config.toml
n_layer = 11
d_model = 160
n_head = 2
n_kv_head = 2
head_dim = 64
d_mlp = 640
vocab_size = 8192
activation = "gelu"
norm = "rmsnorm"
norm_place = "pre"
norm_eps = 1e-05
positions = "rope"
rope_base = 10000.0
rope_fraction = 1.0
qk_norm = false
attn_scale = 0.125
bias = "none"
tie_embeddings = false
parallel_block = false
init = "uniform"
init_std_qkv = 0.0332
init_std_o = 0.0
init_std_up = 0.0332
init_std_down = 0.0
optimizer = "soap_variant"
lr = 0.00827
lr_mult_up = 1.13
beta1 = 0.95
beta2 = 0.95
lr_head = 0.00673
grad_clip = 0.5
warmup_steps = 200
schedule = "wsd"
decay_fraction = 0.374
decay_shape = "linear"
final_lr_fraction = 0.0
batch_tokens = 65536
seq_len = 384
doc_mask = true
z_loss = 1e-05
train_tokens = 188300000
steps = 2874
dataset = "wikipedia_en"
Each number is 200 + 30 x the weight over its row's rms, rounded and kept within 0 to 999. Layers, rows and columns count from 0. The size before them is the row's rms in percent of the matrix's.

# layer 5 attention query, 128x160, rms 0.182, rows 0-20, columns 0-79
070,175,215,226,201,138,206,176,210,249,207,230,212,184,172,181,183,223,221,184,178,192,216,214,239,197,201,196,150,201,204,191,215,187,151,211,161,213,206,186,182,173,166,228,260,186,216,194,196,236,143,219,207,152,198,210,251,243,204,189,146,200,184,256,167,193,186,203,204,172,179,235,221,237,206,193,202,232,222,182,192
078,225,187,187,185,210,189,172,217,250,175,144,263,148,197,182,213,207,208,255,214,221,195,242,179,181,179,228,196,207,216,178,226,208,178,179,241,174,201,251,227,125,157,144,155,170,196,263,227,190,240,185,190,251,161,233,187,219,201,247,224,150,202,183,229,173,180,199,246,181,174,189,180,164,180,212,217,188,190,217,176
079,151,181,189,184,203,186,208,251,188,205,216,162,190,176,287,231,284,186,130,176,166,166,238,205,201,230,198,196,196,201,250,228,229,241,238,226,258,196,205,202,179,225,264,191,221,206,164,142,218,217,196,125,217,183,252,209,222,222,239,175,192,190,220,152,153,235,171,223,198,168,254,179,158,217,200,227,216,164,233,200
082,162,195,197,216,227,198,205,227,139,205,179,259,153,178,193,171,183,221,259,210,207,222,217,177,181,190,249,240,161,207,137,185,238,125,176,255,213,155,228,152,146,168,198,175,199,191,277,202,181,213,240,197,166,213,149,203,241,217,226,201,214,197,123,198,201,192,173,208,168,173,200,218,150,227,172,176,235,203,214,195
088,210,195,241,185,218,198,234,194,145,266,197,259,233,191,200,220,155,215,237,205,320,205,257,135,203,189,184,211,195,208,157,205,188,191,161,216,196,199,211,214,173,125,208,117,162,187,199,229,186,189,229,179,205,188,162,186,237,201,218,184,247,191,218,210,184,163,195,240,200,175,202,192,179,172,193,260,161,191,210,227
090,241,221,212,183,192,229,212,189,208,218,237,149,174,248,140,161,254,182,246,191,163,220,222,212,207,202,203,280,165,193,198,186,203,137,195,222,215,149,191,191,199,252,212,239,183,206,201,215,225,205,239,228,171,241,149,220,225,227,207,210,138,210,155,218,174,186,182,184,209,197,164,211,186,213,212,150,231,201,172,193
096,233,199,256,221,233,170,218,216,167,178,257,215,195,208,229,190,184,176,205,204,212,244,213,253,256,214,172,215,211,221,218,205,192,165,270,240,206,221,170,193,241,241,208,184,188,192,223,216,246,191,147,181,187,236,167,193,170,217,165,166,163,190,217,181,128,175,191,190,157,221,167,193,273,151,212,188,237,141,159,240
088,207,173,223,227,152,196,228,195,199,142,207,274,244,217,211,216,209,257,212,230,267,192,192,201,190,221,201,167,218,178,149,143,190,171,215,206,190,151,186,184,211,206,163,191,198,170,213,252,200,177,201,208,183,181,171,191,185,201,213,168,233,208,236,214,192,149,155,226,198,178,173,190,304,209,203,215,153,249,183,234
121,196,197,189,155,151,253,238,192,224,245,200,172,229,189,138,169,219,192,231,179,179,195,218,174,169,184,198,229,179,154,204,204,185,153,169,186,209,200,209,205,174,168,190,215,199,165,198,179,168,220,244,196,169,173,210,204,212,172,240,178,164,205,245,226,225,226,183,215,218,213,212,220,150,227,177,190,204,229,214,185
104,161,259,175,220,143,195,214,270,189,156,205,171,200,207,234,183,244,243,167,171,135,167,198,188,182,198,191,198,188,228,224,217,240,250,192,162,243,215,222,162,227,207,183,271,215,149,182,174,217,168,232,206,212,229,232,189,236,181,250,210,166,195,137,174,229,201,188,194,216,186,217,201,189,195,224,200,187,206,158,205
121,154,185,223,181,201,191,233,198,162,236,201,261,202,213,214,192,189,231,225,199,236,186,178,193,182,180,234,177,209,256,220,178,184,166,202,197,197,203,222,213,177,172,178,183,114,167,249,228,180,214,168,171,234,218,201,248,148,224,220,228,232,250,215,210,162,185,234,244,178,199,158,246,197,192,216,177,117,275,207,182
124,177,235,177,226,203,219,221,283,191,213,226,92,138,167,160,224,189,203,152,201,152,215,217,202,204,219,199,191,138,207,225,172,201,191,229,190,157,264,223,152,188,220,223,166,220,212,109,184,216,211,174,207,164,200,176,227,212,167,178,184,234,186,208,209,210,225,159,215,183,184,229,207,172,205,153,222,193,231,183,200
104,193,236,139,196,200,158,241,210,194,148,196,202,217,199,233,185,180,218,179,187,155,147,140,261,195,185,187,181,205,199,221,223,210,252,227,165,189,221,225,201,226,178,211,279,150,205,202,188,189,188,203,192,207,210,181,222,157,157,168,224,215,178,235,147,231,186,202,182,257,204,229,265,213,229,219,240,228,190,196,254
090,113,179,233,199,243,199,264,194,181,192,209,199,216,214,199,216,195,233,167,219,220,201,196,192,186,189,222,208,213,216,179,207,197,172,194,193,156,211,234,194,145,234,195,175,247,158,185,167,145,183,204,182,196,218,147,190,197,175,201,182,249,198,198,157,179,236,210,213,220,234,208,240,150,252,206,180,229,179,146,239
112,203,230,178,190,191,218,181,223,177,178,171,250,212,205,207,215,225,183,216,224,151,192,178,194,240,202,222,212,189,193,204,203,209,186,230,238,198,153,195,221,157,188,158,227,236,167,230,193,234,242,204,252,252,233,212,241,213,184,158,174,178,179,170,246,184,195,266,215,134,189,182,238,193,168,201,168,216,217,202,199
126,202,215,169,204,182,158,206,167,206,189,208,240,224,188,227,139,183,214,138,203,214,187,231,139,148,181,176,198,199,183,211,175,213,205,237,209,177,160,192,195,145,215,205,205,164,178,219,167,173,185,151,212,198,209,217,213,207,227,259,219,169,227,138,200,268,209,208,212,249,222,185,205,185,156,179,226,164,233,194,231
110,217,171,179,211,185,198,223,250,206,228,228,161,159,193,197,224,236,157,222,171,234,203,151,237,218,225,222,172,211,166,202,209,224,205,219,182,169,246,183,224,195,172,145,159,143,202,184,198,180,193,192,191,198,149,200,223,189,215,192,160,155,235,257,138,151,291,194,210,190,186,255,227,186,170,198,166,191,184,219,178
108,218,164,232,173,154,250,252,230,169,177,167,241,188,227,217,228,234,194,181,192,180,176,193,232,235,202,199,212,244,203,173,209,195,182,222,212,213,163,213,201,164,259,128,214,194,247,217,182,177,199,225,207,167,163,237,186,223,216,174,198,201,228,237,207,198,214,224,288,220,235,162,228,226,208,215,135,249,197,239,233
115,208,148,227,245,154,243,197,221,217,200,228,186,163,210,164,182,220,178,264,227,233,200,201,153,199,164,224,146,238,189,209,218,206,220,256,175,174,188,252,195,211,185,241,203,204,207,172,241,251,189,144,167,160,190,243,169,177,197,209,168,203,233,194,190,155,186,187,194,227,188,232,218,161,223,178,256,181,209,219,252
127,233,225,195,186,168,225,243,256,231,188,227,195,204,192,224,201,145,214,182,213,144,233,150,171,203,181,208,192,182,218,194,192,170,169,194,189,141,220,220,171,226,242,196,223,252,145,169,285,238,173,243,176,201,202,227,203,222,167,173,196,190,186,180,227,182,156,229,219,193,244,205,181,234,225,149,214,163,238,207,220
127,168,219,188,124,168,165,216,191,211,252,263,185,149,142,188,187,146,220,190,199,183,133,215,211,223,200,198,225,150,184,259,186,170,152,206,176,212,240,168,198,197,215,185,185,203,212,230,189,178,143,183,236,267,200,238,161,220,218,222,239,188,198,208,193,171,217,235,187,292,188,219,233,217,145,165,230,154,169,243,192
# layer 5 attention key, 128x160, rms 0.186, rows 0-19, columns 0-79
064,205,164,184,220,171,194,242,160,162,186,258,235,161,227,220,198,208,214,183,216,244,244,206,190,154,262,264,198,231,213,193,209,205,231,222,112,182,149,185,202,160,215,158,195,164,193,162,200,186,202,259,245,184,227,223,215,187,187,184,183,202,234,151,169,222,196,225,204,242,205,198,218,190,169,169,212,192,177,179,207
074,214,205,196,170,224,154,193,188,187,241,199,212,206,236,228,179,217,226,243,192,198,203,181,183,185,159,150,213,184,209,190,233,119,157,200,225,223,213,232,249,233,192,206,210,204,218,206,241,242,221,173,195,241,195,153,205,267,196,161,204,216,120,186,218,220,219,224,142,167,174,151,180,130,225,193,204,219,198,228,190
076,216,193,191,228,162,171,160,223,193,229,212,168,154,222,197,209,193,190,239,189,185,196,194,180,183,225,215,206,193,196,208,181,135,219,161,207,224,199,204,213,290,171,208,216,198,180,198,228,183,224,222,182,245,213,170,166,201,171,162,220,217,170,202,231,203,190,186,183,174,180,158,196,124,172,195,204,159,180,217,195
060,219,207,164,212,180,206,173,192,164,222,120,173,198,188,165,182,214,163,170,155,151,192,185,202,194,156,156,192,183,180,201,200,195,158,245,217,243,199,200,196,202,256,230,247,187,184,180,206,231,235,202,209,234,197,176,231,205,203,157,193,151,179,189,186,195,188,195,214,213,217,214,131,223,252,222,235,202,228,235,198
068,182,150,211,130,185,279,159,217,253,225,220,173,197,202,204,162,207,158,172,211,183,206,191,165,160,195,165,162,196,199,219,184,228,156,195,221,187,173,263,285,193,204,206,227,195,252,165,211,203,168,164,252,167,230,181,220,251,240,210,148,175,195,208,190,229,189,147,206,191,184,253,230,173,218,287,165,216,182,226,173
076,208,228,163,215,227,153,215,223,192,178,188,195,163,155,177,186,158,173,232,246,135,195,192,246,201,137,195,224,196,177,233,199,171,226,197,207,225,178,165,142,245,212,207,212,209,196,175,171,180,197,147,151,212,218,254,233,206,170,183,209,216,136,202,202,246,297,236,144,207,222,184,186,216,198,184,249,217,170,164,171
069,148,222,174,209,89,197,201,189,179,191,197,214,210,219,230,163,229,221,125,202,277,149,209,208,212,186,199,184,222,142,217,187,211,184,193,182,192,193,172,245,230,177,198,208,166,154,222,196,189,190,173,218,173,202,243,185,185,227,223,221,264,220,228,153,177,176,214,194,253,149,234,240,233,151,165,198,251,194,197,206
076,212,173,205,183,158,183,165,225,186,208,187,176,177,209,219,145,207,218,163,140,234,224,202,140,191,188,202,182,206,209,187,255,198,241,202,213,192,178,155,206,178,215,191,200,210,231,249,232,249,238,186,233,156,192,118,183,214,227,157,189,114,178,203,183,195,162,220,185,148,221,225,177,228,182,172,221,211,194,213,179
094,166,197,213,212,218,113,189,211,203,179,178,163,170,133,168,181,151,194,213,192,175,200,167,179,212,220,157,238,138,202,257,162,218,195,200,204,220,196,178,181,244,196,244,213,231,200,155,192,189,197,151,201,211,223,251,252,214,178,203,239,176,163,178,206,215,175,158,145,207,254,218,218,202,185,227,258,207,193,170,181
081,172,160,180,212,214,213,148,151,247,267,227,190,182,149,236,233,247,226,232,197,208,169,231,183,194,221,210,275,193,238,160,181,209,183,228,199,212,207,215,180,203,197,199,120,217,203,168,141,202,218,190,212,185,217,221,203,184,176,129,192,223,199,194,197,173,183,134,200,157,185,229,252,186,180,247,203,181,150,232,210
098,253,228,199,172,218,249,157,196,197,167,182,159,246,241,236,210,197,199,172,199,232,202,264,184,237,206,166,178,201,200,193,244,166,210,158,182,133,202,198,202,187,159,185,144,187,238,199,189,176,138,226,186,206,158,208,127,255,187,208,191,256,190,213,211,205,229,190,176,220,191,205,159,201,236,183,168,208,224,243,150
097,179,243,232,239,162,272,190,212,243,238,166,173,221,195,162,220,193,202,204,144,175,196,174,165,195,205,187,187,254,212,230,207,213,231,179,207,267,214,201,234,192,223,131,203,217,213,226,162,205,164,230,208,237,246,240,181,232,186,220,175,150,212,226,241,146,159,218,187,182,199,224,226,245,189,171,140,157,200,233,183
101,158,143,183,191,231,251,204,220,256,192,199,139,194,191,203,249,199,193,134,204,226,211,159,196,217,187,222,216,189,212,216,143,206,226,187,204,232,213,225,218,204,152,187,180,205,226,157,181,196,202,169,222,173,165,168,213,235,205,212,239,217,247,202,167,218,164,182,214,117,177,232,221,239,186,193,223,191,208,174,188
090,150,184,261,219,206,156,226,188,194,132,187,197,223,217,250,200,197,244,137,230,193,230,184,186,245,195,194,196,192,224,165,225,207,210,236,220,182,172,190,179,210,269,161,215,145,245,189,192,180,179,288,191,186,183,171,165,229,179,268,217,204,216,223,221,220,193,209,218,197,216,241,182,255,179,171,223,175,215,232,181
107,214,201,184,189,272,175,206,221,157,212,188,176,254,198,138,191,247,184,187,251,209,185,202,207,182,220,211,163,195,168,185,126,166,171,172,172,220,206,253,227,197,174,224,191,191,200,195,239,272,222,143,195,189,184,204,230,180,188,150,227,179,209,217,189,190,215,221,250,243,161,222,227,211,200,191,231,194,153,191,216
107,229,187,156,234,171,183,193,164,155,177,234,271,188,207,155,196,180,225,149,174,173,188,160,267,141,199,154,157,222,146,160,144,168,180,155,201,208,128,193,189,177,175,144,127,172,209,223,142,227,180,214,190,186,172,152,191,208,225,195,215,194,194,162,183,223,187,207,178,202,248,206,212,196,216,191,189,177,176,208,126
120,189,239,210,209,172,171,275,210,172,160,229,190,184,169,203,198,191,130,242,229,192,168,184,204,179,200,239,241,187,192,202,210,230,168,192,167,191,179,245,224,189,223,154,194,205,218,181,240,195,236,172,207,250,220,147,227,181,222,170,215,223,197,207,238,200,291,188,200,204,219,207,248,189,187,180,207,220,211,259,176
122,134,216,217,219,157,180,217,193,182,205,238,252,185,251,191,200,247,228,190,188,191,179,242,194,222,220,218,231,178,218,174,239,224,242,221,150,183,235,265,182,205,180,173,211,214,200,257,174,187,211,150,215,193,225,234,226,217,203,138,183,197,210,194,165,225,197,232,229,158,233,168,270,211,201,211,191,178,197,210,200
131,193,216,187,184,153,247,206,240,157,173,210,173,197,130,191,193,175,208,200,141,200,184,222,207,196,224,161,174,232,198,205,221,200,183,239,159,231,178,156,241,167,190,256,228,165,198,196,201,191,191,158,251,218,182,213,201,202,212,164,206,202,218,141,211,240,196,200,184,234,185,214,178,163,144,212,205,234,191,234,197
115,179,222,207,144,248,171,195,180,189,215,167,191,158,160,207,236,188,159,230,195,243,226,212,220,163,244,136,185,188,149,195,185,169,235,240,211,135,200,173,203,208,218,207,174,169,203,213,264,213,204,182,153,175,175,246,188,256,177,187,193,189,125,191,198,199,152,165,181,137,249,199,150,204,285,189,208,180,206,196,172